config = dict(
    n_layer=11,
    d_model=224,
    n_head=5,
    n_kv_head=5,
    head_dim=64,
    d_mlp=768,
    vocab_size=10542,
    activation='swiglu',
    norm='rmsnorm',
    norm_place='peri',
    norm_eps=1e-05,
    positions='rope',
    rope_base=10000.0,
    rope_fraction=1.0,
    qk_norm=True,
    attn_scale=0.175,
    bias='none',
    tie_embeddings=False,
    parallel_block=False,
    extras=['shifted keys', 'gated attention', 'value residuals', 'capped logits'],
    init='trunc',
    init_std_qkv=0.045,
    init_std_o=0.00803,
    init_std_up=0.045,
    init_std_down=0.00518,
    optimizer='adamw',
    lr=0.00138,
    beta1=0.95,
    beta2=0.95,
    weight_decay=0.31,
    lr_head=0.00657,
    grad_clip=2.0,
    warmup_steps=260,
    schedule='wsd',
    decay_fraction=0.591,
    decay_shape='linear',
    final_lr_fraction=0.0,
    batch_tokens=[16384, 32768, 65536],
    seq_len=256,
    doc_mask=True,
    train_tokens=295600000,
    steps=8241,
    dataset='wikipedia_en',
)
Each number is 500 + 50 x the weight over its row's rms, rounded and kept within 0 to 999. Layers, rows and columns count from 0. Numbers have three digits each. The size before them is the row's rms in percent of the matrix's.

# k: layer 8 attention key, 320x224, rms 0.0891, rows 93-127, columns 112-223
# q: layer 8 attention query, 320x224, rms 0.092, rows 94-127, columns 112-223
# v: layer 8 attention value, 320x224, rms 0.087, rows 64-89, columns 112-223
# o: layer 8 attention output (transposed), 320x224, rms 0.0856, rows 64-88, columns 112-223
k93 099:478555493521494523476459458470532595462587554507610553450436468604395513417439577403431450511483442519553554506564453475524522486524523492475520488570471519476534511504500615467500508505534462506493467530480486504437459461477456564520497499453443544581526576393481513434520590577548477406502506544580441448482513481581502580552470498487
q94 081:461390483447436532420574524485503484565535497482522555512511594485551500512594440507505482433537540561489518469544524591497618440437438498435547536518558453500439394544484444455503460459464475518528472423462543430520395594501562481481559564548541503436579517533620549421552483491543483491514485526550458483511508465504480527509434445574
k94 082:581429544534425507394555581576469477474493405569458443506602504490619457478510442449506502507498492552453588481495505618493563490488501508527459552612494519512543569595483405526503495503524437465522417491517469394488451625508556529529483543491495495449454482514525495529524515361496549486502505530436549434465402560490516424466543434502
q95 098:465458511503474417520481492472523472473471480500495524507502591423528555524418509535603476480493523537375486479484491491462556598545522436509543573473493449464514572497433488521570525453572455496534548479575471427521560503531391415599432504461514621554493410426523474537567446425471514472502476484421568504434426520500454545548579543508
k95 122:474465473453457433471421466505587548477457388545506427505480470539488501533370437438479461457460459575561472584455475472609464535407492581532457505494523508513467477453536444427455501507512565562376501474410533580481596465491482570439455444603490521577453507523529496455414595435492578481419475463583477480395431528538561445487490483472
q96 108:463419450529463514452463480467507492489479437566555525458508515449565607550507523473473589521499546490434566537526595478517456511519600421474448494595512639548522510499379500471518457539512531568450393557520516522458515532551421549520533426461543496471590472468576531449437590479488497492457461522520506610491450603534532431530445507499
k96 082:489515557486432566512486474504541503590411519492504551508527454479423503453524462441503531527580457389484570467512548374534503563608436556532571537506539553488396617514482490490443446597453482539475483487518586541616512481547515573556459493442518436522477526509461542485461499487554397588544561502507509518508536550575615466444430503518
q97 117:493469474449567513490471530455566529538513435539476440422507535553545491557516519421580441597554548470532503463443516504544475434456555562484376517520504630456525458579493468505480456537451480519585529478476503553473397542518534558474515550543476477469539445574561537525457527517551520479510439553450494542420525593539597490534523536428
k97 092:510494434452520577509390474542501448488523551516501585514479446648407511358406576521506526516473487516522508503451449393444486509442462474397563457579510495562530527438468564445484498477566453528445584547443555486519552490522486470466478456453516415448545476392500504551477463555519488525448535495579457429545471546504387560536491519482
q98 098:700455513502445488430529569421543532521568506501518624496468517600528472443513486416503433563506524553549555420466390544373442492483552505518549484505386487458590545523561537536526434537441503546539442580473556433485546498479571451527510477597526449592505475497480471588470548538489432412507494559491445492514511386521432561449499451545
k98 111:429499533513470502522426510468553545483455451484501465503438677503614503482533472562466508515447532524450485462461532530610537576487511477510544430485490593487441478504454516496496493441502515558433471548547402509533568564508499593424479568635566588494459482558508507561534481437452570490541563512511532612478503589539511443508520455400
q99 098:485569475468494415443426528454525514543529460488431546477509495504547478540448544466524434513506489544578549557475413516540488541426593490515489510543500528427549488539544518510521526507477559485500463521500538499458519437530465466478451611515457557484437418515519505474485511556547535452499510557522526474506556498506530481569531568461
k99 096:520489511475511594448466540492521521514514553446597533507422440518520551398483521420443564577478481433507509547514481445576464524506471483470499433478509436540543466508588495584622578450452466531507629490428517507548614472510539524400418483453500528583589485477531449524467400505574509528484477500596508474503459471614562551452457485543
q100 097:438489461490491520464517517463547484536530509449525487496556419429495546464483450522472621540476484491545538519584517426599511561550549429481483545646483546587501562515505482417469558441457551527487525545482531538474501430549442612576450435395491487472624510520555480457447562457534595498580517538535468495459533592391641402488471537453
k100 114:515486443504407554487498501469474529465412589582561543525494414472572470415501459551527509483508502514550450506574468541415561485481440466397543480520477501503435576490540525594591482513472532530585503551541498459410468417511553551518518498482493531536533492490504420448463502515428415551579556580508538447509561529504469512551537451531
q101 087:398561480432589507542422457527580496410531512501420463546461483452507484559668543522549481519517449468485402485469506562537534567567553577512473564490401489518391568509532453531479546468525554491536581470557500452489560552573522483560546547455519507464543521442497501490454476475623491493436492445470530598468552584428533453407485481564
k101 091:542537473560432442441486410469547500517529560570522509557481464570385556524453467511509532533427437565503576511485413450497493561480494452478531490552549470484519542402509538417419452579488593480413525519568496508476465458464511450477530437478504509522550551417484506423505539484433501450547546485513503403530484524437493562541590558501
q102 094:585413630521485533527433510626491489465472521516461431484555556433488463483510458476574473485428521537532565534432495598549524467529498437482569563485473487502518591519485569501541508503493615513563518583526472538503430464467558502476435504523556577426512526469538462539471540554487502580517513493466584519484479526480511592503544445472
k102 123:488475472518544453552509498495462521507489612472633566624427527422469528468511546408476502423443466513480512512562401505534516584478565474550549463549521433504454513567472462561555550499421476489546474485594605463527468457507471527537573366507462567544548541407533536479472457593542438545462496516524459463545557431564552476494533436558
q103 093:464468477533501427507465439510520577495514459451422528508417527524513462471503491468422466526537476539481525569427408543548499441485596518591536578470501482412580539515479478608463586554566558474443549549404524504445459439547501503473476501485484484503551495538538487553483492469428501508500491482439471521415525513374486519494623466502
k103 107:467478437506522545535457496462441557558513631494598589608457443439475539402493485464488468497457479454542559551529477493469494554581472444479556546505573534448505478447506510549543524468517449553484529507468517509556508485499451404477465438436440511469577439448512456493501419567478481492523604544541466482558560483584438605608501486510
q104 093:472488485489518524519525599482489480554552484467555587550548442533533493499448500544568533510456574471499534503407543584398459518465498517508460480473553570529477482486545524504539456466534526595548391608469551492524475518472599447537510525545497493545463438523515496478570522449556479417468441543523472549564551502562500515461411458452
k104 102:563466522569472462383448454466608416502494399504430473488515570480559464505469478504493435540461389568511528466486508445463479503415524460449515559518422464507514454508434513419480467466465464595410486554503452425441494582566550607526554550588536491532531534551542454447395548422458517500502536480532492512562521550526526560536532566452
q105 090:478502597567494520468501541459495464567493455534528588534490529465463488535468567517503495528538405461462487452507565528353444433546475505482518510507553504491490385534476574546465495517539528508437463576522466513617461560419569496434456572509530408460502512525552530482435517540558439452471489526563501433474440580580545493526532492504
k105 087:545529544430523434469494513481515576598507409503481422621508495409515484560532504448480460491546452507456492530445501521559527485574446455551445505520577576533591432600414361536558504516505543466594484526541561416477527540536467485549454537476542462536411369569493480506512518468506538515492484502490568494488424465402554501402450522507
q106 088:467486482489572548480559548580539398483582452453528517457530638461472409551527551542587473539528514508494470520509564504415491498564466544419526492452599448503467381451563566508497494462470424551518551499468467485538489633472518461569477501466537475392438451580470517502461526563533497574509521563472525560537591423531459526560423493515
k106 113:507447546482466439524458456477461470491505393453472499502621549484471510532427459524537547431426501522492489390435491513564497590439514549622479538486448528554511507461428386524489389484506388484489460532550472488604479615502518484473506554539567517511495447504585576542632490436545544535456501455444525538448479536415492430422459516534
q107 085:506593526529440442582502488592404495569509572499530437551520515508469554446499517458489524483480524461465468509513448520486513457607440478541486516453572489475514595418529570519453491491452445470440551452503480506614565465561486525489400369370483429492560523449456477471455447499451464606471499556464577472526477495504451551563502474534
k107 085:481642453442523526563570492495535483479472557443486532428447486389458467503530499537558454448519527423456482510422460519502534493548610551539515474430496435424496467492449456578389533498446521494497530488522565542430469426489416405511527452512530398486530571530439587486507498602418458526483466437513513519504562468498559521433566529600
q108 160:570470511580534361505483497531489521547545392513447482500487527459595415507552437403500424533477544456462549486403508578522463490404586464527468464479524527440551437602479470482516433503513482474558489582511452517553444487462563498497552444579542527644467509511566488582454553440434482458401480529395623515451507575467568545526470455478
k108 130:471505433516516619571474507483474512472473633554581545643429552471444567467500566485433494442500456465497533471529504488450504526628464444523632521526515480461485536531481601584484511485472505486465538534548547469553521467495407487460487556408475505426553529478564434454475468553423518501536535500547464505581533499617430524605469501514
q109 084:450366542574571474490506530439480401468527486432632482504608527494514513560454532526499572456505457417481448559546563515537533527459524534468571530406630510563499492497414521474542468511510452521515463481493527524592483578534554443497583547476529503513514492458594431441541541429503513503466398437551565474580527488536456489540493432551
k109 101:450471463503420539514510572593360468475425460454478542547591527418482590539470413458574510550440455459500564465443528481480524461503453476521508580514566482471462541492493392500451487436508428466565421538550658429579571517492545508539480523383410560459415443551519539491524576490496512571548510511465471495524586476483444522445454499552
q110 095:364449457512575504501485503515489487485512498443496453446465478466506507545579476713432449516618532561470526478489611542510549526493503494476493427517513564507421398432494440552391504486511493500494512453424527483465426505525544530550449555476559472430432501597503587405466524526550460546532555498472478510474530552469567448485444561476
k110 089:539532513600492457539469421480525446579489485507521499514607522560515463463447433447543512457389480518491468434539531563470464594506557507571490550580459498496525458561417479431573449529504464522382585491475386447500495518391523466492516417520453472506584514455550476466547505402469568517544446463474488465441472432417475505574494546437
q111 126:492451368547511400382511456546563437538483420486432496458464500566554479562511459462537483572524563533554449474445466451506498541484471556459529426555521563473407352499594392405529480411555483536540475479498409452430486551441504537542549551527508438556470495483546527526445545495603516451394539576436476578438477523431504471512453479467
k111 141:587491549537607499449459475481612358511421468567354511458548552528457484490496494526550498551448525488523540494478512441475454512461562495576517441518489496538597442520466509397531443518600412506463504497473497501465458521527506477475600520522503452396539483464535448573507476412546523488487483492485492522528456503390456540463526489537
q112 096:540510524472507489516462437502484534543488523487466422467521486456508475592514590523532448432516472479570431580456489496563474540496584580525495440449469458482595524608447552595466434491526472494497535517479567478437562488614622509502480600547467568487517512480565494480516460385512603544567434489499528542531488506513419541503483508484
k112 114:466565419504615378496526453527414514492481516506524549519479534545483539443434566384454521530590406469530516542495459460480485452461459489445503596441549507456499509521501457472621545515397506459483478522494493497590569550461509526436457433507465521556517470478502572519542534471466333445525455541550465481553534534554511499562492525453
q113 160:443532432466491647509473484486478526487493568502509476508555490507414566489468540600478548423522503534525468575558504471532537571519469474503512557488475517579468605447441543504476603510518502455477508478507507489461515499529407479546536490412458517446618532432445488471560510569510527558491547480600480454555511421524434458486560509592
k113 134:516503553524402643520545534449618600442506457497534505391509446612489496448479469528575462538479440491565440519521497452483513444464502542458423427472476501557501507489578501423380483458490561569490493429454471584523564439503549444460576477571448507534391556457499576523482530520592487522398438495499495453522429465432489477437503554513
q114 098:516369545413463483460422502485479487436439531488481433466494598484507525466530486541506405516586550561419491394512532442555492483357539505552577493479535526455513483566462439449517445537531475534528518482545559479515441570597524529457596450575474473493629504502585533550549437443486443448475455536434540577484504519482481505470541529471
k114 091:505505472549449488518492518439479445498442448599536451563513566535531551441515483441476497474431559447433570499505468473544461534484549419477450458468520515555438611471555490430523571501488478590497588564592511560566581569509596543388594498599411418483433464406508612451602574466557557512478542582503379484491517460505442496512502459491
q115 097:500452512451535535476528491458519548442517572517453529480485503445446530469507390565504453542477578474526405459477513413511461486461511547475482536495505485591530506505469503556514577487482549482476525593549558520517549431526487431474551473498523496464523693603593499523477515502434448536573550514506447481435466518506454477475473506561
k115 108:466471502587459610508441511551570509469477491640595384512440466555551479475617484488422481548595471457449544554463519464537515515518425474583466483469415412501409572514504456534480480558467512460562491469540441427447527541521491527439480568469437615561436417471523570386533562510559542546394486505476456561388526573479412527372477504518
q116 093:571481539531518428512544540579582518534560442488528416535555619423598449479514503463596465451481531425439501521488556486552558533429510518536550478472497524507583481475436453515448515538528473581492597488559432540541510495576487452549581547510576547511586499470492461544555457455413558527428479564435620484513520549495468476515472543510
k116 100:511516479449381515482546500520493533410445572451504549536499493502429572462334510465483461490509461519499486461516429492427550449558460494506540501441648429436497559493551516481433504445570572564483500542514516497577545394424464440465543464469471479542442491561469517458612540526613521459537461459513431503496453495450473503458454503518
q117 095:455477511494504517488479518530547483417409491505492481528490418497491495549550493540421421444504632456570506510383476519577563542436541486562449501504443521496523364502477517453486529488431474482634508496510564398442427447498506553477591566563496501552591623477523488424562525454587428537555541592451416454467487465474558502572564567577
k117 108:489466474525431549434528446470576491379471554592564532451506500491491456451494456476486487454493521560573478502501512498443534579521514446442500506559514397504459467545558589422614494463472523489463489527453540434508605492437465458507544499492373462487533590480509460499517527534364519446476477577523547487496450489560346513566538574392
q118 106:521497435534534400551519514481476507597552489529445542487475483548531458448454473451487409505511558534519607501462532505507450527393560511567563503484583525446610564460456550647420539502452453482442542573486465468516506497597482440579516503510597485590477481572459432494480628483522441430535552448501406511455470518438427536520523460553
k118 131:568489495423373508499464483523490514510582640515529488569431477478537506498467499500466526447473460523378511595466437556543441553561433567554550536468463509503498536471451513494511492575540498504478534511545533446502566435485450495493450569437479608503585468624547446500442502502390573505535570496631529555502519506573447488610469544567
q119 091:526441490490528445485487550559507436510478508439446415455541521516531531471457434429459391531531591502485507503456468424529513442508378502511477464436513521479510457545518444477513500449504458413514506484555425530496508449482472572526515465508499522610536552495601477545468544558490553550478530438493494485375566513469491446517486468569
k119 092:507537465498513443397418459463557441462540526576519489454431478503489453560522441486574449436457578472497521469456504411472549494483491535453554460505473401457571466483491392499590487586568508542420472497471521489474472462529378472491661507580517548517527496511623458458441492423516503394465476444489426593489545531474468463569626493462
q120 087:541515439553561475535448548442464492609514454409563532411516492606500487492486471535433491488588482508432445509458586504522455524540519504419537462451514524502473530450562466578604519519528477412466568450485461463489510437478487520531511449523490506525546482431559564459515559533552652593462451522566518447509546459491497579393506527413
k120 116:440502514493462608541511511491439401416464416510417493509540563495546566506499494512575535523488459410511458428554578528437433426557528449522455544436506517515438420555463485423464497478584489487390461485500489540499557538437417509488556497507479433410473422535507504556534471428508495479488476397428540425577490513408528496493520526422
q121 095:487519482559551561513478533642499408458549489524456468459543449560478490653470590490541526499422598546589514524469497489478466525517501540509534490471563530559461498410496487505423471455529547532526452520474540489511504489484472477560469583432452441405466466467471481458507523534435529452456507529501435527523450506409495506428469593407
k121 094:471490565550538407467482454450422427552517499467470527581509429418503488467572524529528526453453396621544441501616469535426450529371517486502579540497438439463540525525570506477640542499483463458465522526483530481542514479430537611550483539529614490576526519482558491453504534411460424473524517549578526495522537490556505435621458452456
q122 094:510455438532540551432486486476505408467501555421421529538538502503495516530466467561536527605518584389509535442479553429467447524453526466500508474455460462510574478497490538574537535432567506505496441553511543479544539403491461484578568530466438504517435531387557514584507464639559398462558560409478430459488422476507545484510552570546
k122 109:586433470553390494445498472465525491566528539433521436561467505447491422469430432445526485477508492517479506429394625464485467486537426540517486447446453480518479461455534598443602533552536520394503562660505519417387532448520518467522572558507527462604509538485629579481490490507493553469454573502539500596414480461462540485537463471592
q123 100:530498501467513567490509456443540578596559595527491604483427379494552429515616526482593519488530493488585548404631493500419504531557466499433554345568467455552451499441618450512426493533446519569471559488496483419502513521506535488545484522463526510433464453545378504507460544531576458396468516543532393508561449489531460531478452524536
k123 092:482509532489475508539492475536477547485566475490397476469433542588491459562523515547543631527529533541538498509456498578500451549420436546500434559553436578486459427450464566475388521510518521465439626400520449520488405523464547521483403472543587445547528543648500515513575553481333524498609532485493501484382436516497594402549471464537
q124 090:486455469554447523436606512564559491492564517576509416466505515489484503412510488438433448574499515519440614519535555385542515488485406495451482514465462524432477577414536531478397509453549515492529423414509504518486530524470365526553444391479489535518450475557427481495517505529468507467458593472521555557460422538491553465577417503513
k124 105:499461542474529419559575521464572522570572612383508556521507479510401528520415473459617517411490555568476473520530398519518571535525513552525601465499490390445549510440536510444451477487560534534583549560549556487578567384566441419577506511471540610509547451503497486501488471471480487510499480370463498443383501500490526539547486474509
q125 126:502508512516567388503486554508515499569580479539500475524522514474543501533500508489518474514507395541516610444513488572482432492443516483524534484468541501451525530478504519520488389515542434518500545593490556436516435490564578486450509517574549434487431345564468520446513539415512507388513443449579526571498537547517553521506462567396
k125 118:557583486448386349463560542499476541587546523503543545508451508510538534418361452533507489492437525525440507625419446482545490482423530536439474464541487485543580518509451506465473577490561507531491588518525474561456493410519528592533499559540481522586537510543467477598461590472473507494455557473649510478481492448470520465502565469563
q126 092:481453484526418554512456539625481476535485446539464511497486508452475531491507492551623471546485552482486591547437529537483460582528481483521556520586357501506529553437521491523418474498496461535444566570537528379609488481599513540490415508423525497440525470470487521516548619401503543440521535560556492506489471532423502522532495569550
k126 082:461574541524337546538496472434513599505519609539590559478487552460469611469458566483489480476482429507621503504579464540529536545565489506454518496480551498522408493511451539424484485455515443474520410551522461479477520383523474464548571518486475507560473562480388578502486501475465478479571536560573377412535526397494480503511561536508
q127 109:459466469413506445523459459433481540543464496470546535600564425452480505440493407564488594459509457460542466551584529473506498518532489449531539530453528472562518497495500454475627486536438504540387440475571559562462439506488470496466471512515407568502551503529487458444556462530555497463634483386490551417562511497520617522530520437541
k127 105:472438368494411541569503502564476470532458450458530486422470431509546526585498464501590531517524465472538533551462510399505493437510416475449451571488545405510519437463523447514424470444487506511530537533458459524470497456540516495525520477465402493595467474529494529419437533520546547559519494436480468485461565479460488471551475549545
v64 086:420498466423529485512519462553509468479469509554471551390499538520446469581499512598447545509446607463516489548504583532485476447488507568492527468444510394378444459483550529557471514497466474478584602468518444556511547492534613573547506548538464520409503507524485522490532543352448473418488475499493488568439501490517561459535541509471
o64 098:499579468398469412491373493515488469480442513460520565598591366439484429514482481552446483455547481475539549553489554582528507519431531440621531545530547465393490445535501615487534547539430476507520474438457606476517484484502527476474443471553546480584594492474484511428507449477518516390505516440499495405529461510551557477432538402517
v65 102:433517493620566427572530498436507501538485500373484452547476535503432446389373526512455458543534494403604518575614419410517486459488479490404516571473357548462422474488481518497560495514566515445533496517484473549448464508554530489508463464516450500574514482533475545537427524475461370381438513387474524560501502534498441446497507451571
o65 104:518505472538565556489486400442632524477492555511540490538518473519549473564554556405515528527496563443526491564462431495562524526471469507473556524492503473523481524491550523511603531528486532496442546421537468515516627532473530484466509622498531484481399452519485581494438441447376363505557545539504387498535563518541521533438476561447
v66 089:436503560462480453506503554548535477604442519522534511515470474525439457478599487380459523517580524552470479510336388509533531472513402493497552492470558549612513506545546491533490540555520580527580479487474518391537503358516422462473481481580587530500539449401536530497521540547583542493483526539510482524479508525489505534464474478611
o66 089:505386543523397522639454445557478471556567484465439565443492522595468467496492437378577557556475471586595462595351403426475450450505415519491519460493537435569523490481492514461435515570474568544463513487370474497496498477466523582487496414467549486500574541498584527527513551528470517514572605500529475484501505536406447526485511505510
v67 090:498496502434453489528421527481489561467486526488439455434473521529637529518491584502502379491502557502643519445415557515410479547506532532546505441495431438519514484573456519494497499417496490513476547558461451392434555497485500537471548483532436465561498488467445519633539478401457549460416530514469470541473415562464475557601525539506
o67 089:571467477514457535556461445473480473552517511531459430646479564476496515445489460556452497484428600522462540460499485576545404488466543553529490437587496425504514556523523592449481466448483551465464476502547520492670472503442540616486541556532498475526489575460462418515450600469460533593562549467427464562491508425448519583540525455490
v68 061:494529513423513492470471441423544422423438512493508516474529439460480450574466555537404511497608586440447550491468580485471517515531373556448493465483415688540551473549519435553525574544544517518564491406499517588505525401556578476561462531481529563520418576463509519501584561549559458531441449447486437476548560494493433499495457442594
o68 088:507476516456473491488455472510488504562507466518489667483407563560528463582466531525532486649442511565477534484397471441433497471494482497490473460407482505503546453418412573461474462540487502566572411545504559494493481395518547565533477530542528537522494463621528442531499512672435523471498577472508466411468498491428472524524484487553
v69 093:545515445456465503429529490521524559435588539592579538473440525478537549405550530401474475520512421522460507554574459472477499531557460499528512468514464533531522472486448517416493515487500538505438465471518485477426491522472444520405468616575457384504522426381528448555551555530478567537414562463579454515497475433466528509585528482479
o69 091:495432529454544520525501494581490452512523494516460456467390536542480486567598476474479505449446467532523510438487496509499465466424439531602521467464471516456485467439491444485469369517532419521507481426482549453529386368499516467545533610423536527488394465477520506454440425461474654551492456502531505465472505444499466534455546498541
v70 101:459434510566503526610513578508512483539445443532568480509516522470487482487480449536504534436427563507523551606524508513570498362498587437479618501473545514480509461588508449557545478512565508504532454522472439544501530518509445494506471348444514633522448567501521492420455546486549550512534436481517524578480480488505539462345528366524
o70 095:442526470500456463570488405530413489424572553512558489503624439463543572431451542416550520468504559502488431481575436514581535492484584459434554534499526529521458432514549473565545504446469581527384511487498484536506542605502558584485508386554501537469554563458446419451462531445445399479630493481452565492477512472582520548468472430462
v71 088:501446499582560521496492533519462560535534453454445468519477522515472511576564590533578474440432622590444474586571538487567481423470552524466452510471516511378466459570519582595515639553504518429590474537477566493560484529499579401586566444485469522441481474580508470479510497428499436456481421482443500540462482392504466549480529434467
o71 098:489542448550463519503469545456562548471494564582463496487510435557453414521458524522546513525589472577542552543486535560466501363497478482515572398494571556436388404524560503461527623438510553473459523551480476478520535426504491588463607532393474500591490479496483577463487511445488465466477489405518477510572443460633487419523559439503
v72 096:498495420523516509515492568504553449528570492599442496560496588536445549532420537483499561473490550487505562482558558465464495456417543527404438523513476434541465479559480442573446494522532466514561477440481556643493516494543469488519482436465401467420476614578471474528444396531470411518580470462511500437473459516530566485544509591510
o72 102:522523561567540414575557531484496575435515494617481548515606495459462455515415614526577560456596503559475515499532409431453458541544520504437535534485514535435510483562484465544532476504469479491480430457440451580570508643565454488476474530592494460472525474455468524547486421474541498503591499519513417479523434456553542515598435548547
v73 086:467497533593488556530506461540509450465510507529549457477470516570460503432444526591643560443504559501677498479481551534466497441508558504437621447485450476529548542485442587434419477510492475483528532510468510464413544499423537512530527427597447545513529526508507507498398492459511488517534543541512527512438598461521593441493492440542
o73 088:453590500500617479646482421491391537495534411462529483513658511510539523492416576547526488500493538515506476519510493517499563455448485483520552501508511514490457477459513424422515485474446588475564440449560513526487441513557499465498495545493486519477434466467568443582574398494463553492621435430492598453557507452580500459517551515581
v74 101:531425398413510535539595493482548527536559490501624530522466460499515515410443588584565507478634491495358517472543502478588539458537501606500557497550565509513333522530581576513475530431530502488487555522435531600365538495514500578476486471476427347548463505447508582509579503484566490521417450462434487484451472590489506426512444535545
o74 107:525372483476538563527548542462534501557516374514541597518405434458456481536543586462509453510551527464474484406496521492383531514573599440456567464473466466490481424511417575500511467494651430499508415543496550456457482431467547516542486505514480470470515449472528423463539476538413520454462462549566488575505536436650476449444499532478
v75 080:521528426571453560432498488474450542515546530407431486495509496456500367468479455455485484532462435589505499493612518583448470471467485461537455500605418447483538570427503517588466507524440563445469566508514507442562519528576522507550471482526541611550466541529558529413429575445464586557529498401542513481484547539495575497470478539488
o75 097:561499490553508451477509558479512591454503507579434459431393592519496548523599501464488470423485453510452430514581452545479512435560532450475466551439454529471611580565526401632524529572496442460525537397426507531522510465455474486475433530485468566489373618479462541494541492576512495410441439422480544430548481471535494505488498546476
v76 081:540432479392381639538558515527527486487457514438530495521529502471458584539491534547536496528481564469491474466457567464379462576496501516506505571584517496536489375418532513444405415475541521533517601483525585443456447597567513438516474578444502515417471389556427469454503484505458522521515438513492525480536456497517521494552457480454
o76 087:539477506469553532492480508471382448523564508575491401499604481501489569512470547474512516467537586471385544548529535575527497501458559534550510445548457480563541516508501495530460514473543477437464501596548535535583562619478538490489548489539492495475515461455387438441520440473611429495447430417449641463621450484602549481552432457544
v77 088:462424449455511500561481450493441456561501498520442457516504506451470448518544427517444463389479446499546526572450450522650492512493515441492409451526496493471553469576406507650500531488453523450541567518459536534416419445568452473440558492593445567507445467530563475401519493546520534460449507409470514600529483460515394473461515512516
o77 099:528506465576414502451559496501436504469545509535481575460490554532474473451543565410537532554486475509412475523538447482472577464602492456517566561515515509505476508478504504496499477486455515521460491499456471524549247433506508449451408531560515469523496478561493576501474514545448759532529506482506521517531438463414494548545535503513
v78 097:463554545551491517468512535514461519461534527503468523603504463525386482418515528498414498619465436551419498465635489523470500484461515512503481474524497338419495603552455522445450505475503456479476502440570599581526478533574521457531498520510427448495426478432519499556463459489447516496475536530477486496501501593461399616466546592539
o78 099:581501504509496485590373496475489540550436525479359526452451475387492570588463463468473395527437502469447515468502504517448455443550514600435452545470484472444500463523471570565506431409489402462557469519504531437449488493589478518556544562522394462560497435542547437550610513469452534488532491618526441472434429513512452490507524607529
v79 088:523487427483535494496490502486484510446528471357484433458518483521539432574523398586572575382500514540477443516298459514560547567472527496465541467539454571509573488477535532624440417527511502542469464481443510496549575553538483439490566451526634563524511539552521437510459476510513457598495414446517534485425517514496505542507497525553
o79 102:566495434519570461524460455459493516426546474508558501523567560556577448486494457399510543539455481563433449475467516542598535479516435496574620462530524519519554436491529432629534552565531499484481558516470476539604564561480526450556474394553527550490501536449524471492454484483493411490429420447437634513571489547511468514518450445503
v80 080:624462455595494544498573535536568544489595473481577600463485508532478565469513465432468476528490560452525559475552494484463548500477542471476475480515569557542419509458519600536516515522513453533473555538525557550387547533475596408499472528436453435469466499517413521450440525494517472620509402458668504547496529469547449513535467542473
o80 078:489548494479529415460499542509414491530513395616504497515500581502537467511479574477491492453502471516476519567524458573449546498485550486533506556471496513432501388425417510528464472512511459530514437493473507522498293684572470488463475565547519485418542426541491390492503449545547658474456411459461597438578431529605436468498571469580
v81 079:527436557547474477481456422457519507465481535563504507596535412535489545400434565522471465504586460455552576511524496373590460437484385412425435578501451473536582505498501521530496509597506498435413465493579446593387517503355450476483471544434527475487457496415517437506482527554497474443450577470501514468549450504531518481516472522464
o81 099:511459525537518566456478586521613448414520464467483477457505529465524474448572532453458467607502429446541610467518472438471524512490428387469498483503481543537525498525486541495459547540528543526496472546570436513442481468463473420450509542498477427548425443493546488596569552550505527497470477579569366528507504448559498571495463463532
v82 074:521482527467485501502517533487504540578544520476562551554447479509474577401356476539522512510460509523570522427503590558445577533449528548422564529479451533600514550458463529494517456527659426473446469550580418490470563526518536488398560509468611544492544524461497481434557536543522513452548501502555463474514446597481447562410444506485
o82 092:556526534542497472564498528499510478549443555470488452459494438559456498477566482518562459568514504541523517418532396567580462515417579507544503450538476454533409474538549345484527472446607536588469479523426547401468614502446558544505578499563462535498509524469528510511495531465533401572456489593527356623469518486493422493470429457473
v83 084:543457435615526495537470422516467382573501505428557523599500502555492491519488439526561518356504490491562508480453509490427535517455502507478544484464537547464567527479581495509589470629538384471553326562501492477506534486511495423561498454511572518562494443429491500496522436531535533456521510391548540536476483492500452498467476479548
o83 094:493476425587578465568496468526530511459444558450506469491562493572443529477460477443553493500510500530572495570443472401632498504452459443562456497577609510530486563486547454534514519558556580558468487536487433496500552616420452469544521496562479522523527502503537514435501570386509439497454473541503443639494503459531477500524466468465
v84 091:532486438377520507452479514498490441438589495434477471557488515540532503437494346421474415450584458585445485379454471412480562537401492477462515509520484484537525483532491482344566411490553524490500524541438379565496521508487508553512455449525536475577427479498555505522469416458550499488512518475473594467492463536468526499505499526406
o84 098:472366553492442435468522529488564474472489410567560494518498510517445498465453539573553477512421449470516487491486446443529531569571488458508450494550485589520480548517532453496449540589523508597506502579533460575453348461462575530457477508496487548436504464495525525582452564515579652557529494518520557511495511530410482479513506524576
v85 068:459515471467474472542453425534526405509535531490540466512504543577588530435451501483474466441479487538543459531515465464476551472473477481488509510522456485587609541521495548495520502448481502524491551579569475602450425522497437445509515486505517462527586490492549450566511476527515488433466577490495489497560367546521403498496492501507
o85 093:522471545602477434525441446466509465376506645478519484476537508533501510406622486460487518486476467487526527480514433515583554503483522425488533552568505519519514561569560439499604444526516536513373458520432533455508519531416532480493517561518505443492436545433490521521537516386465487524533506581532367643532516531475573523507387433447
v86 079:451434513397531454422459481455495483582514449486459481454500545572469479506516474422572534602530447477520529480455520416527566520570547482517490546448542470520532511435470483562570545534496432477438507430517452441439428398385525448518436512500494522404462450491533420476440484534457514485560566553386491547503510462459420539615434514409
o86 095:422439499426444475487542553566525473531524449383563525496472545573532449451536495492597509537491531534415574516408475482539488570539493391443513548501544505443589595488442579492489471512526458611501419491596511492512508459390510570472456519456489515478536483528463567515464555609487496507475543527530469520505559494484509585568455529389
v87 105:539531496479509547423487420470447417589419485561468445499544458553493497614586557500505446497495576462464482503454530554469410508486444619492548420533502487440482470525549427426508490506567542435485456500491531460484556532550477505306493595445486497549563505559467631513401579471465530411474480557518465543508545545429503551602492463478
o87 107:503589529424486568485535542495529591498487480560608569494376502504481474555482449502416504470452501588522504470498485532475493452485513520473482493462502579431510562545519549521480546455554485448501488525483427534529509447511617557469489428541429423556521605558509530473538427555505500481452511542581539503418547391504497418544612507439
v88 082:463464598614608488480518468503545502458586490464532462471511402549555389494481447591626442494485524522479497446439497573515533496472535534450549472481465451502486501539511495538479505457437408487536501515567500491527597498481565544612513482496404345490514580580452465494455434540489422527539479443471509520398493501530524517513607595553
o88 088:427562539481523527522552451496465525477529515496534500489504437480493409474501516455519475572481466494525437417417433477587471453469513460555491501476510468436511533472519469576498493561556497479612454597593558490466464381548432542517502476462452531548507506478637458542496564477496532445477434496551465467437488569498501465425505536523
v89 106:489545539430517525540523494501460535545359568486535463471500478519578502536542438491491486556488493505484475434427516492511504536529493481523523498473391527523667543486550499432474479473473621505441536422439489444457485502410460433442425490471541585493374532477553535557453510596469538473457509514461550460582504452498373543557471485467